Weights of a small transformer language model: a variant of Muon for these matrices.
Each number is 200 + 20 x the weight over its row's rms, rounded and kept within 0 to 999. Layers, rows and columns count from 0. The size before them is the row's rms in percent of the matrix's.

# layer 2 MLP up, 6144x768, rms 0.109, rows 5751-5764, columns 256-511
101,219,233,208,203,175,194,180,199,203,185,192,213,231,192,201,221,216,188,181,166,195,229,189,182,192,164,192,158,186,190,188,210,221,231,216,172,219,158,219,198,235,231,194,186,230,175,186,210,181,194,241,165,167,199,200,209,188,211,220,186,185,174,198,166,171,235,210,159,213,204,178,199,201,200,214,224,231,191,174,209,184,185,195,235,156,189,169,190,211,237,215,196,200,215,185,207,165,168,214,224,201,213,223,206,210,185,210,206,178,181,209,199,225,173,176,200,177,178,198,207,205,236,219,206,230,193,226,203,207,179,196,203,225,173,162,214,215,199,211,166,205,215,201,163,203,204,202,207,186,133,222,239,171,216,221,174,244,194,195,197,189,168,205,209,232,207,209,172,195,192,204,243,189,218,196,214,209,184,214,236,189,233,209,199,186,207,168,178,180,201,205,181,191,175,209,200,210,193,158,192,228,215,211,207,201,221,225,200,214,210,198,173,218,243,194,152,168,245,179,237,209,215,215,166,172,168,204,219,200,200,198,200,222,227,221,197,190,207,205,202,224,213,199,208,185,190,215,213,164,205,201,207,210,177,231,170
091,197,232,170,215,210,207,205,187,231,223,195,191,204,223,176,225,185,206,175,146,216,157,137,184,210,140,228,212,192,198,194,188,208,150,229,203,215,195,205,209,211,183,176,184,203,209,213,204,160,178,198,212,229,205,225,198,227,204,186,226,201,194,194,234,210,190,231,165,187,202,224,237,189,242,207,177,206,203,190,190,211,188,213,164,197,220,198,176,215,236,194,243,195,249,197,225,210,203,170,206,212,179,222,194,194,184,220,235,193,224,187,201,213,183,220,217,205,212,194,197,248,176,186,234,207,205,220,213,214,249,175,246,190,170,222,173,195,195,203,213,253,170,192,224,198,181,210,189,200,222,221,168,162,184,170,161,188,202,230,239,217,165,196,193,228,222,199,222,167,205,235,215,165,173,208,209,209,170,210,215,211,172,227,185,183,216,195,184,214,199,201,198,190,202,175,176,187,211,238,184,202,184,202,245,219,224,177,207,168,209,205,209,197,195,173,220,207,189,195,190,194,201,217,243,218,205,201,207,207,210,218,193,219,168,194,193,186,195,181,190,168,179,187,180,214,227,204,163,204,169,195,191,185,213,186,195
099,197,201,210,195,227,156,200,215,201,200,205,224,233,196,179,228,197,170,181,215,232,195,197,183,171,183,208,218,201,199,210,194,194,192,194,162,200,192,171,207,214,202,221,211,213,198,198,212,192,186,249,198,194,191,201,207,224,194,204,246,173,170,195,189,236,210,234,178,173,220,220,220,193,188,222,220,186,239,232,199,181,198,208,182,191,176,182,184,213,179,214,171,211,194,202,179,162,211,202,181,193,207,237,184,186,223,197,190,191,194,227,189,194,172,190,205,173,213,195,185,209,185,189,200,218,201,190,226,206,212,170,221,199,188,283,199,154,207,220,215,181,214,203,167,205,203,178,181,134,174,221,196,220,187,203,185,214,189,189,181,205,179,213,175,153,192,203,167,192,220,170,174,170,200,179,239,171,193,173,217,180,202,230,199,189,178,206,160,194,212,175,176,186,208,224,219,223,150,202,198,206,222,243,219,193,193,193,201,194,163,202,192,221,209,215,173,205,207,218,221,179,199,216,201,195,198,220,245,175,223,187,222,182,209,193,208,181,218,163,210,221,180,169,208,210,200,204,188,181,216,183,191,255,205,196,211
109,169,198,187,201,213,176,173,190,154,208,172,202,156,182,184,184,217,209,206,168,202,229,198,197,217,226,181,184,233,197,227,205,188,198,199,186,194,218,178,203,194,202,184,185,174,177,214,213,175,209,188,221,171,195,212,196,196,214,214,208,208,156,196,179,193,177,237,197,198,167,207,191,164,241,180,208,226,232,198,222,212,229,224,244,207,179,215,201,211,200,192,194,177,203,177,181,198,204,215,186,206,216,195,202,201,177,202,210,178,202,194,230,199,226,195,211,196,189,193,186,184,168,187,150,209,196,202,232,213,190,190,213,216,226,179,208,217,172,192,176,206,214,203,200,192,187,221,239,192,207,232,178,173,249,209,207,181,168,193,237,228,215,198,214,171,213,154,199,196,214,203,234,201,211,214,222,204,173,200,204,176,193,190,187,213,196,200,191,201,235,189,216,177,206,202,206,204,203,198,220,201,202,227,215,164,216,221,211,193,216,215,180,201,179,262,180,213,207,203,183,177,154,259,208,171,167,204,184,198,202,197,215,202,218,186,187,188,181,201,250,224,178,152,194,172,215,180,217,177,208,162,159,208,210,171,209
108,203,213,207,170,194,208,191,203,211,145,213,215,191,200,203,215,205,208,222,211,196,204,194,201,211,230,218,192,228,218,237,223,157,225,199,209,208,202,206,177,201,203,166,177,210,187,201,250,216,195,217,180,199,204,169,184,186,189,211,207,242,232,193,174,196,221,195,187,192,169,188,180,208,213,172,164,165,196,210,234,184,240,213,186,197,203,179,227,235,224,228,189,185,194,210,215,229,203,201,221,178,179,178,244,196,192,179,182,180,224,178,215,207,182,247,212,208,221,177,199,215,171,197,204,190,192,227,207,141,238,214,174,195,211,209,201,195,220,188,230,224,178,208,221,167,191,165,205,167,188,221,181,204,206,171,214,179,201,194,234,212,217,209,195,177,205,197,197,231,201,199,171,197,205,231,187,224,217,210,189,180,189,210,183,234,222,228,229,182,224,183,169,211,191,195,201,205,180,206,232,196,212,189,213,208,171,172,233,181,223,224,202,227,170,231,185,220,186,205,179,169,225,186,193,154,209,236,234,167,233,199,209,206,222,219,211,228,207,168,183,210,174,198,169,215,192,191,210,217,191,217,202,219,188,178,181
086,222,208,194,197,176,213,220,220,194,226,215,208,225,227,201,173,182,221,192,194,219,177,168,213,181,213,189,166,214,217,255,198,212,200,190,197,224,165,175,207,203,194,170,213,199,169,210,200,178,201,212,192,212,207,185,190,206,192,209,205,201,188,182,174,213,197,199,186,220,201,222,158,154,223,167,192,174,180,255,185,220,186,169,170,193,193,207,189,211,182,179,192,163,192,216,188,208,217,222,194,172,191,172,197,231,218,212,208,228,219,218,209,178,230,218,190,219,199,228,176,196,222,174,186,237,167,220,216,187,232,217,215,182,206,248,215,190,201,219,202,210,155,170,180,224,159,198,204,213,213,180,192,174,205,200,194,195,225,150,196,210,219,169,202,170,224,212,191,161,226,180,216,234,219,233,192,195,241,216,193,205,203,222,213,206,216,194,207,175,210,203,179,183,206,206,183,256,212,191,210,245,221,212,206,224,190,177,221,180,202,212,253,167,227,226,198,160,236,187,205,181,230,193,200,184,170,195,202,211,190,175,197,233,188,203,193,200,189,231,191,196,204,191,201,203,205,202,210,195,205,191,190,215,208,197,178
101,179,195,194,197,207,220,227,161,189,207,170,210,194,191,172,195,218,203,195,170,201,184,230,158,203,196,214,223,196,185,231,206,221,204,179,209,203,194,181,181,210,176,206,219,233,220,234,210,212,182,191,205,237,174,213,213,196,191,203,246,185,224,215,238,185,188,187,224,193,165,193,190,206,193,205,170,191,229,166,217,214,190,225,176,180,196,178,193,216,223,219,240,204,186,208,191,214,187,190,190,184,180,226,196,223,191,193,202,183,194,208,157,213,198,165,218,180,180,194,191,190,217,213,149,221,192,174,194,221,225,230,197,185,204,190,173,209,182,160,234,222,188,224,227,182,155,214,220,213,201,183,168,201,200,195,244,218,186,193,218,210,185,173,193,230,205,192,190,226,199,196,183,168,166,203,189,212,186,206,197,217,199,178,219,206,185,232,200,197,201,197,194,155,187,189,220,225,190,149,220,178,204,210,175,215,188,221,204,194,187,183,180,165,192,175,237,142,184,179,195,195,195,191,193,200,194,236,224,201,183,200,190,188,214,228,205,208,179,185,213,189,166,206,190,204,221,233,191,242,184,208,186,239,199,179,252
092,172,189,154,217,222,201,163,185,246,174,177,231,192,186,186,201,223,223,227,180,184,188,174,211,205,204,211,192,213,191,197,184,243,192,181,199,181,171,184,203,210,181,208,193,210,206,237,180,235,187,200,177,201,210,178,227,199,232,188,189,194,200,172,195,199,220,212,201,191,164,203,214,215,225,177,205,184,216,184,213,217,195,191,239,211,231,196,204,204,191,183,206,189,222,171,189,179,219,216,183,175,162,178,183,198,244,211,200,207,182,239,191,167,220,195,206,220,158,195,200,206,215,199,193,169,190,190,187,218,182,234,190,220,164,198,202,224,135,196,185,163,195,209,180,169,223,167,177,202,198,196,215,217,185,220,159,238,195,181,207,183,192,170,249,186,233,197,171,177,196,200,249,200,187,229,183,199,224,200,177,202,184,184,184,202,189,209,213,157,189,182,224,196,207,172,249,200,192,181,214,210,190,183,167,220,241,247,201,216,195,191,181,200,191,205,200,169,200,162,181,201,247,205,179,201,187,186,181,222,191,228,218,209,222,213,176,176,164,191,211,225,229,193,196,195,159,223,232,201,206,213,171,221,184,198,220
089,217,210,212,187,206,196,184,232,202,222,199,216,216,186,176,223,215,218,210,212,184,198,172,197,171,216,197,222,190,199,216,171,213,183,213,178,187,174,186,217,196,191,197,181,208,176,175,157,200,196,217,201,221,223,226,203,192,172,189,208,224,195,198,166,203,199,155,197,215,195,209,248,222,202,201,191,153,204,163,217,176,201,229,188,198,171,225,152,216,197,203,187,232,187,183,201,189,155,201,233,183,203,181,172,201,259,180,210,153,179,204,211,167,224,190,197,214,209,147,191,196,163,199,200,216,209,184,205,194,179,196,212,167,190,228,211,195,193,181,229,180,191,188,184,218,210,203,211,198,188,174,203,224,230,193,178,213,229,189,197,210,216,205,195,213,208,199,227,214,214,201,196,182,212,206,203,221,184,176,196,210,218,220,208,211,170,203,212,174,198,185,216,203,198,184,191,194,196,211,222,214,189,232,196,182,221,213,225,173,176,191,222,196,216,210,192,195,189,193,202,226,208,175,176,213,184,237,193,178,216,219,212,215,210,216,219,211,199,175,172,177,182,206,212,166,213,198,247,155,184,184,216,170,210,219,223
106,204,193,194,224,169,161,148,179,193,182,208,235,196,181,175,192,172,187,197,176,193,190,197,171,207,195,226,212,173,201,205,208,201,197,217,179,198,202,217,182,176,208,227,237,194,201,167,201,187,210,189,229,205,184,208,207,214,188,182,186,173,164,198,185,223,217,173,208,172,191,204,197,181,209,168,195,214,174,192,166,213,216,198,178,208,162,197,209,176,189,236,190,218,207,237,196,165,210,214,195,198,183,175,204,206,185,184,198,201,196,218,221,213,210,216,200,182,210,219,197,172,203,181,203,203,173,198,179,232,221,220,216,190,198,178,194,167,181,192,188,188,187,202,212,187,193,168,242,190,180,202,162,234,214,172,201,174,187,226,169,172,193,183,228,181,211,217,222,211,247,170,230,171,180,216,206,168,199,159,224,198,200,216,191,214,188,200,178,216,202,220,223,210,225,241,179,189,173,189,232,209,179,187,174,172,262,196,158,231,174,256,204,196,186,195,204,262,207,199,202,178,197,199,218,202,201,208,206,244,223,231,156,209,191,177,210,188,216,199,184,197,183,199,203,212,200,167,192,178,222,150,143,208,201,211,205
091,184,179,197,211,195,216,225,182,235,182,193,221,203,183,238,224,201,187,212,147,231,190,220,185,238,192,199,185,178,193,198,198,199,189,207,195,214,187,186,207,200,189,222,212,179,215,216,219,210,195,213,192,172,222,235,229,217,187,202,220,189,212,175,215,206,216,195,216,216,199,195,199,201,221,242,185,202,186,196,225,212,189,212,189,176,212,193,160,168,210,173,211,196,176,184,202,197,198,199,216,201,214,207,208,185,198,183,220,233,205,175,157,184,188,218,209,177,218,247,226,170,221,221,163,188,225,113,196,172,188,180,217,205,205,227,184,223,201,199,182,192,209,190,232,239,195,244,172,186,177,208,205,172,194,187,220,176,219,237,185,236,249,206,194,196,175,177,203,170,166,202,203,197,198,221,238,186,202,196,138,185,200,219,205,157,219,198,194,192,221,174,220,200,212,206,222,228,220,166,227,187,198,217,204,214,221,190,227,196,175,223,196,227,189,199,215,197,183,192,213,230,214,192,211,213,208,190,218,183,174,211,231,169,214,176,241,219,186,190,218,184,231,179,209,173,192,184,190,236,219,201,191,218,199,176,209
102,189,196,185,194,185,177,196,164,221,168,169,234,207,147,202,158,212,221,215,194,211,207,189,234,219,216,232,195,191,223,238,209,224,194,209,206,222,201,186,159,222,208,200,219,196,242,160,174,208,183,205,200,201,213,194,201,196,212,190,226,204,186,235,237,231,198,217,183,204,226,223,223,174,221,194,170,188,218,187,204,217,216,192,197,230,191,180,220,203,204,217,200,201,203,180,223,202,184,207,187,188,199,192,214,189,183,244,193,241,205,220,184,201,183,208,205,228,204,170,192,162,208,188,155,218,183,176,179,203,174,226,175,230,155,161,225,190,193,207,189,210,209,187,208,162,223,183,208,211,257,208,196,158,206,186,199,212,183,216,212,177,211,199,207,196,190,197,215,191,204,193,170,200,188,208,214,181,148,193,172,203,194,172,227,211,189,178,194,160,217,196,181,218,183,201,220,181,175,184,226,193,218,206,143,190,210,216,196,205,219,192,191,189,175,181,212,218,237,201,197,200,232,175,158,178,187,180,168,181,186,192,254,208,227,164,204,224,183,189,210,201,184,228,214,240,183,203,200,185,169,195,172,176,175,211,187
096,220,229,217,191,182,245,170,186,188,212,203,218,207,157,185,222,177,209,228,195,200,186,209,191,188,202,230,214,163,200,164,193,184,222,201,232,205,213,249,187,204,203,203,213,192,202,200,189,149,202,203,198,195,224,202,187,232,198,208,206,213,213,172,183,208,211,207,178,202,230,175,194,213,177,208,169,184,215,217,198,223,207,192,187,183,196,193,222,147,167,191,226,202,178,207,215,214,205,202,207,199,178,189,208,195,215,205,200,177,193,183,212,219,200,198,214,198,196,210,186,182,201,191,182,180,154,224,210,180,203,202,189,197,144,207,175,183,204,223,169,199,227,222,207,182,219,227,194,222,214,187,187,194,188,229,225,210,200,191,193,239,177,208,174,217,190,247,193,197,205,198,203,213,200,190,198,229,204,229,214,168,207,171,187,190,204,214,210,217,176,186,233,187,200,185,186,186,161,221,205,216,189,170,204,157,211,223,165,219,184,205,195,198,208,191,230,187,205,195,167,179,188,199,202,203,212,206,200,208,191,200,200,184,194,227,191,234,199,187,191,208,243,195,198,190,216,199,213,178,221,204,180,180,229,208,206
098,200,230,220,193,170,220,205,189,151,231,221,211,193,202,196,201,193,209,204,237,190,201,201,248,189,214,190,206,204,186,209,204,197,222,181,224,199,220,206,163,197,192,194,192,216,200,229,186,174,196,221,201,223,190,202,217,204,213,201,176,197,203,176,175,243,195,212,235,192,221,211,186,186,210,238,224,208,193,209,224,218,209,217,174,236,173,200,160,168,202,227,224,226,209,199,183,186,206,226,190,199,181,184,196,197,195,190,191,241,190,195,209,173,201,220,211,181,206,231,170,222,215,159,206,203,211,213,193,188,197,188,169,208,207,216,200,227,200,218,199,172,209,223,180,205,188,182,182,185,245,219,236,227,180,240,173,207,186,195,236,199,218,211,181,181,190,209,193,197,198,247,198,219,173,175,225,181,176,170,192,192,214,196,195,179,204,173,199,169,220,223,194,185,203,194,192,188,147,195,195,175,180,220,215,227,158,197,194,191,243,210,223,220,181,216,221,190,217,178,230,225,205,212,240,197,195,185,185,217,210,206,239,194,187,175,174,199,180,212,226,246,184,178,182,204,199,204,218,196,178,201,194,211,241,194,220
# layer 2 MLP down (transposed), 6144x768, rms 0.0971, rows 5751-5763, columns 256-511
097,205,180,204,239,210,188,217,215,200,214,185,224,191,232,159,195,151,224,196,215,226,178,199,230,174,173,223,250,184,227,196,226,212,149,218,198,198,218,196,170,206,218,161,192,226,203,177,222,187,199,179,180,205,260,174,178,168,183,190,206,179,247,178,217,219,166,196,211,192,202,208,190,240,208,205,158,193,197,225,208,231,181,194,193,193,175,195,205,195,184,168,205,220,196,187,206,211,194,230,133,196,162,220,227,206,197,206,177,190,203,171,204,165,175,211,202,198,192,211,206,231,176,200,179,226,187,235,191,204,200,226,209,166,197,186,204,221,200,190,218,223,191,194,191,221,199,183,190,213,200,209,211,204,235,181,165,179,183,189,197,192,222,206,211,196,190,194,202,198,213,189,202,207,173,196,203,205,220,243,197,215,215,202,247,212,199,190,192,228,192,168,192,189,201,183,162,185,205,200,153,179,175,171,190,150,200,205,196,178,216,207,238,199,197,171,221,208,228,181,185,203,207,206,204,200,181,210,200,179,158,180,189,206,198,219,202,233,191,195,179,188,185,207,178,213,174,191,198,187,223,219,205,190,232,172,208
092,188,189,196,222,167,198,183,198,207,212,189,204,201,191,228,198,222,221,161,189,167,174,245,189,195,195,203,198,196,206,202,209,232,157,197,199,196,248,212,201,213,179,152,218,210,174,221,191,201,193,190,219,203,225,198,184,250,217,176,163,202,171,205,167,208,215,183,207,216,170,235,195,196,231,245,185,220,217,181,168,214,188,182,199,213,230,191,202,206,169,178,223,204,196,216,206,224,190,226,219,194,199,214,217,207,233,216,207,189,217,207,198,180,167,211,214,159,220,173,205,198,203,222,215,191,216,169,178,256,205,207,204,203,209,213,177,166,176,201,184,197,174,200,231,211,176,202,204,190,176,175,214,202,240,179,174,207,213,205,224,182,165,185,189,210,223,199,198,221,223,192,207,211,206,179,176,220,183,207,218,190,185,187,187,216,189,205,189,195,200,221,213,192,199,225,197,171,217,218,188,201,196,252,187,229,208,208,184,245,198,215,212,212,204,212,243,175,217,189,215,210,220,214,218,180,199,198,209,180,211,207,212,213,203,171,209,227,232,203,168,179,175,210,183,240,205,173,181,206,191,218,205,194,204,193,223
098,227,234,186,216,219,208,220,165,187,207,204,227,196,186,224,204,219,185,196,239,178,195,202,182,211,181,193,204,193,207,238,201,215,227,161,195,197,198,246,164,219,216,211,152,203,201,194,180,214,199,160,184,194,190,188,186,210,183,176,208,197,203,194,212,194,193,219,211,174,195,185,195,196,209,191,198,222,207,192,198,186,189,182,184,207,184,200,201,198,202,221,193,201,182,200,163,219,187,194,217,219,181,194,174,232,232,171,190,177,175,193,199,191,183,187,176,177,181,211,174,202,191,220,202,183,211,184,209,205,174,200,207,203,192,200,218,184,172,223,206,194,170,207,209,196,225,212,181,218,184,213,210,190,226,192,210,190,184,213,196,184,228,215,203,211,170,214,198,201,188,201,231,177,215,194,186,229,205,212,200,178,200,187,195,224,205,194,253,209,194,209,229,187,203,215,220,205,221,204,166,211,199,235,172,168,166,182,235,202,236,209,200,238,210,196,195,158,180,193,219,186,198,243,221,185,223,203,202,228,157,211,235,214,193,228,194,221,213,204,225,196,183,177,194,211,165,203,200,204,159,216,183,208,205,228,202
114,212,235,184,231,186,179,182,199,200,219,204,156,200,214,223,212,181,202,198,203,234,193,195,177,188,203,210,201,167,200,241,214,210,209,210,159,194,166,231,177,214,199,198,190,200,178,239,184,178,200,184,189,161,220,190,178,242,181,235,212,200,220,209,213,189,187,221,234,155,177,197,199,201,183,192,177,177,191,214,162,186,180,220,199,209,214,166,190,187,212,187,185,173,194,198,214,196,231,216,212,164,161,229,202,187,150,180,198,212,206,167,217,191,202,211,189,187,192,211,196,220,149,230,141,193,215,195,193,211,173,258,188,191,201,171,196,200,199,177,191,204,195,197,198,202,197,178,196,203,208,240,198,216,226,200,216,179,193,184,217,169,214,203,210,189,172,187,216,198,208,219,200,217,239,201,191,178,212,234,198,213,214,203,186,209,209,218,214,170,199,162,203,193,226,202,185,174,232,210,196,231,213,236,174,186,230,200,167,176,155,196,212,227,180,202,167,166,197,215,246,207,159,204,198,200,184,173,200,196,218,197,176,208,196,200,193,170,222,220,223,226,194,219,201,210,209,226,184,188,232,206,181,181,201,219,178
113,228,210,204,249,195,190,157,206,213,219,153,224,211,196,186,203,189,167,230,173,204,182,225,217,194,164,188,224,235,193,207,210,227,220,174,194,197,191,208,196,180,196,184,222,207,230,189,227,186,224,201,195,195,202,189,174,201,196,213,195,213,190,187,216,207,214,157,201,199,207,220,212,182,222,179,205,216,165,214,201,201,197,188,212,163,238,174,232,185,169,161,198,180,189,223,223,207,264,201,180,164,182,179,228,202,216,191,182,204,178,183,204,209,212,199,214,197,179,171,181,188,222,173,178,180,191,199,190,180,228,203,199,206,211,190,198,215,200,173,234,199,204,191,188,190,189,180,217,192,204,213,178,177,232,193,189,173,196,230,199,207,184,205,190,270,240,162,182,202,217,204,172,173,222,223,199,244,190,193,217,201,200,178,195,188,173,211,239,206,196,219,188,218,189,192,186,199,212,186,211,192,248,197,156,232,174,145,242,175,214,201,206,239,166,193,210,215,207,254,216,210,179,209,202,234,182,204,227,203,219,215,209,195,204,178,195,171,214,221,212,186,214,176,195,172,213,217,174,207,205,203,227,214,203,220,197
088,192,228,214,217,197,174,196,199,204,177,237,223,203,207,204,187,203,227,201,193,192,205,185,223,189,220,200,209,210,228,205,222,172,170,189,184,190,215,212,165,231,175,179,171,212,186,167,233,211,217,215,186,196,212,192,216,226,188,175,193,184,242,198,217,169,223,218,198,220,180,203,183,183,191,176,186,182,204,135,202,204,185,200,195,205,185,206,230,200,227,191,205,215,234,171,205,194,208,216,189,222,186,177,204,193,194,244,215,241,220,182,223,156,212,194,206,187,225,191,174,215,191,240,198,192,173,187,199,191,185,181,204,186,228,211,222,143,205,207,200,181,212,186,191,224,187,166,210,179,227,218,202,181,198,209,252,218,194,201,174,213,208,181,199,201,189,198,184,199,211,194,194,210,209,212,182,196,222,216,191,210,198,211,238,210,182,223,199,169,179,186,210,203,240,143,198,212,211,171,208,204,201,192,224,243,172,229,255,207,220,183,212,228,205,208,197,204,202,187,175,184,220,227,204,220,192,200,221,215,212,178,215,207,184,226,177,206,209,203,180,194,218,207,188,198,184,199,183,256,190,200,217,220,227,173,191
097,196,172,202,215,225,228,218,217,179,232,226,211,193,215,189,192,182,219,166,205,155,230,219,164,228,209,220,214,186,229,225,196,214,178,169,199,201,200,182,227,204,189,219,218,212,186,186,146,171,154,200,204,198,198,159,219,192,189,207,206,240,202,215,229,210,211,235,199,233,186,218,208,199,168,208,176,193,211,163,205,162,213,171,208,179,189,183,190,179,174,225,203,181,213,172,189,223,212,204,194,231,190,229,219,185,180,169,205,197,188,189,191,197,225,223,173,246,214,204,192,206,195,173,179,201,208,188,196,193,199,183,207,217,213,191,201,199,184,223,190,234,210,214,160,190,162,161,197,203,212,220,187,189,231,233,197,245,221,220,199,192,192,173,190,183,212,194,189,188,186,217,195,249,221,213,206,147,198,210,200,220,225,199,182,183,189,225,199,196,165,205,214,204,216,198,185,214,184,204,191,191,179,175,189,225,198,174,230,225,195,169,222,202,204,165,219,194,185,236,212,192,222,202,230,215,179,211,227,214,229,227,184,197,189,235,173,184,227,234,205,184,250,200,211,194,211,192,175,176,185,197,224,184,191,143,207
093,203,198,196,197,212,194,201,210,232,229,191,169,227,182,213,207,187,209,205,196,181,204,204,192,202,240,223,186,209,189,204,207,191,189,200,182,205,176,203,204,191,193,197,196,232,178,208,197,196,222,244,190,202,240,225,172,188,239,186,194,211,160,231,224,166,232,204,173,210,198,201,187,206,192,187,181,226,193,188,236,182,220,181,227,200,181,188,194,180,193,200,230,204,207,212,214,206,189,204,217,216,203,217,213,216,178,213,193,187,219,193,177,230,219,215,216,233,179,209,200,228,218,186,205,207,207,170,159,197,158,202,221,170,186,206,218,229,187,197,180,175,245,172,225,185,203,199,195,214,221,234,228,239,208,211,190,218,167,196,218,203,180,204,188,185,198,188,209,156,182,227,205,227,244,202,185,220,165,177,214,215,211,162,220,248,182,173,196,167,236,218,241,184,187,231,178,206,207,230,147,218,205,168,167,217,212,227,183,170,211,198,200,196,184,209,195,197,218,172,158,208,189,164,206,209,211,202,197,171,160,164,159,222,205,199,176,187,174,221,200,169,183,213,164,211,238,182,203,195,169,176,184,210,206,176,215
087,224,165,181,199,201,157,191,197,225,221,190,181,208,170,208,209,169,241,233,196,183,176,213,211,221,178,201,209,198,171,196,205,205,193,228,173,216,220,194,184,168,231,185,226,214,213,202,182,205,227,201,189,194,170,191,229,163,212,191,221,151,216,199,171,174,185,206,254,200,209,192,196,196,202,210,196,194,215,211,223,196,202,225,231,203,181,204,170,196,223,217,196,185,227,206,199,217,212,184,201,213,193,232,202,184,212,179,196,192,197,172,211,203,217,220,205,192,159,229,220,213,178,212,184,197,209,209,182,186,180,186,178,186,217,187,228,188,234,232,171,188,185,239,210,187,189,192,187,228,200,172,173,215,227,206,225,207,219,155,202,180,156,201,220,174,195,147,215,206,201,170,241,188,165,191,212,201,219,201,186,239,225,201,212,198,177,180,229,200,216,208,201,197,192,193,187,182,212,210,168,196,230,189,173,168,190,207,217,218,193,178,179,219,189,200,228,215,192,198,179,218,203,188,221,200,203,190,224,211,161,185,183,168,201,217,230,193,241,166,201,195,192,180,229,202,220,200,205,220,197,182,186,191,169,228,166
103,194,198,191,196,156,204,198,207,212,210,210,238,198,182,201,184,188,167,192,219,224,191,203,215,191,196,205,199,165,215,197,182,207,232,202,225,227,198,209,231,217,148,214,200,205,164,174,182,196,155,225,193,186,192,231,203,202,236,187,207,213,210,238,200,216,212,181,250,200,194,214,212,172,186,223,213,173,191,212,185,193,219,227,187,213,209,176,223,194,194,175,167,189,214,186,184,194,150,175,233,228,202,205,185,174,217,223,191,201,199,218,207,209,194,192,241,168,216,193,211,165,212,196,210,225,197,219,196,180,195,240,182,201,183,202,229,217,215,197,182,193,208,160,172,191,195,240,220,208,194,184,199,170,213,218,206,234,186,218,219,201,193,203,224,173,243,199,174,211,185,177,184,188,173,184,204,189,179,184,244,201,190,186,221,247,191,208,209,214,201,230,197,211,208,190,174,240,163,213,196,201,221,163,236,225,215,195,197,218,137,201,200,176,187,192,212,188,174,203,222,210,183,190,212,179,182,218,197,197,208,202,194,232,222,200,205,180,231,213,220,232,212,191,238,210,180,182,218,184,212,187,202,193,218,174,193
091,191,211,156,188,211,146,209,219,198,209,202,201,199,163,194,189,201,199,206,162,215,174,212,260,255,225,180,195,193,196,216,190,200,216,186,178,204,196,187,241,217,229,234,178,173,205,257,193,206,210,197,202,189,197,214,168,205,214,196,241,191,198,187,231,196,220,219,211,213,203,208,191,176,173,193,176,162,173,213,176,197,203,199,193,212,185,238,183,204,194,203,227,212,204,188,207,193,218,178,210,202,211,192,205,203,203,201,194,183,242,228,215,186,178,203,186,187,201,207,173,197,179,183,190,198,201,184,186,224,215,179,172,217,205,227,235,201,188,189,200,166,155,215,215,215,190,185,219,206,230,196,237,188,183,197,248,173,193,199,215,190,198,217,208,208,191,232,229,208,204,200,190,197,183,220,186,187,187,195,219,180,206,239,208,203,175,200,216,187,202,197,204,246,226,200,164,208,250,212,203,223,192,211,215,154,180,192,215,163,182,199,199,193,250,215,196,185,204,194,198,166,234,195,209,230,205,199,211,199,185,187,215,232,186,188,228,195,181,202,181,217,209,228,190,182,207,209,204,209,189,224,214,169,220,172,184
102,172,189,211,219,208,214,172,215,207,215,210,244,173,218,179,185,214,234,207,229,196,205,176,178,214,191,198,220,168,192,190,185,191,214,183,194,135,194,155,219,179,210,187,211,205,207,215,204,202,210,191,197,192,168,194,210,182,209,170,200,244,230,217,183,218,184,207,210,221,186,222,167,216,220,207,202,195,172,198,227,160,222,186,188,215,220,217,210,210,195,228,217,186,195,183,225,205,234,198,219,196,217,220,196,205,202,159,208,188,152,221,225,182,201,220,205,222,211,204,186,200,193,218,174,220,173,246,191,198,183,180,205,183,182,244,223,199,217,161,226,188,199,199,191,181,191,238,178,205,244,192,182,190,155,221,233,199,224,228,234,191,234,194,209,229,194,195,227,202,183,215,170,217,233,201,217,182,203,173,209,175,204,201,221,149,204,209,198,190,184,191,228,197,200,235,192,175,200,174,176,205,216,200,189,229,169,177,180,151,227,201,174,211,189,223,192,183,219,195,212,180,213,186,219,201,219,182,202,219,225,214,217,208,219,232,221,214,204,185,201,204,187,209,178,201,199,251,213,202,195,193,166,204,191,160,198
091,189,217,181,170,208,151,232,207,212,198,176,184,196,196,179,214,180,208,197,228,209,188,188,207,211,186,171,223,190,232,211,195,215,199,212,205,173,197,201,241,158,179,192,187,188,198,192,221,210,199,222,186,204,179,208,204,217,210,193,207,168,181,183,179,180,170,221,190,179,217,178,189,196,234,197,167,194,184,214,222,182,211,224,155,193,204,213,193,226,220,196,242,156,184,210,194,199,187,214,221,201,209,191,168,166,194,211,183,215,223,204,195,226,215,171,195,190,170,226,195,181,198,205,203,220,180,189,238,167,188,213,248,217,173,189,227,184,170,203,191,196,183,211,214,193,220,155,189,166,224,179,216,170,207,166,180,208,229,218,189,157,210,205,214,173,216,202,208,208,208,193,199,207,203,233,197,204,180,173,230,187,218,237,196,195,237,223,196,206,216,204,164,209,181,219,220,200,243,236,210,162,207,243,169,230,208,196,219,194,223,192,172,185,190,182,181,196,238,195,223,186,178,195,189,188,209,203,184,190,188,187,186,206,223,201,217,192,200,219,188,187,196,190,196,203,185,185,177,173,198,205,230,217,170,230,200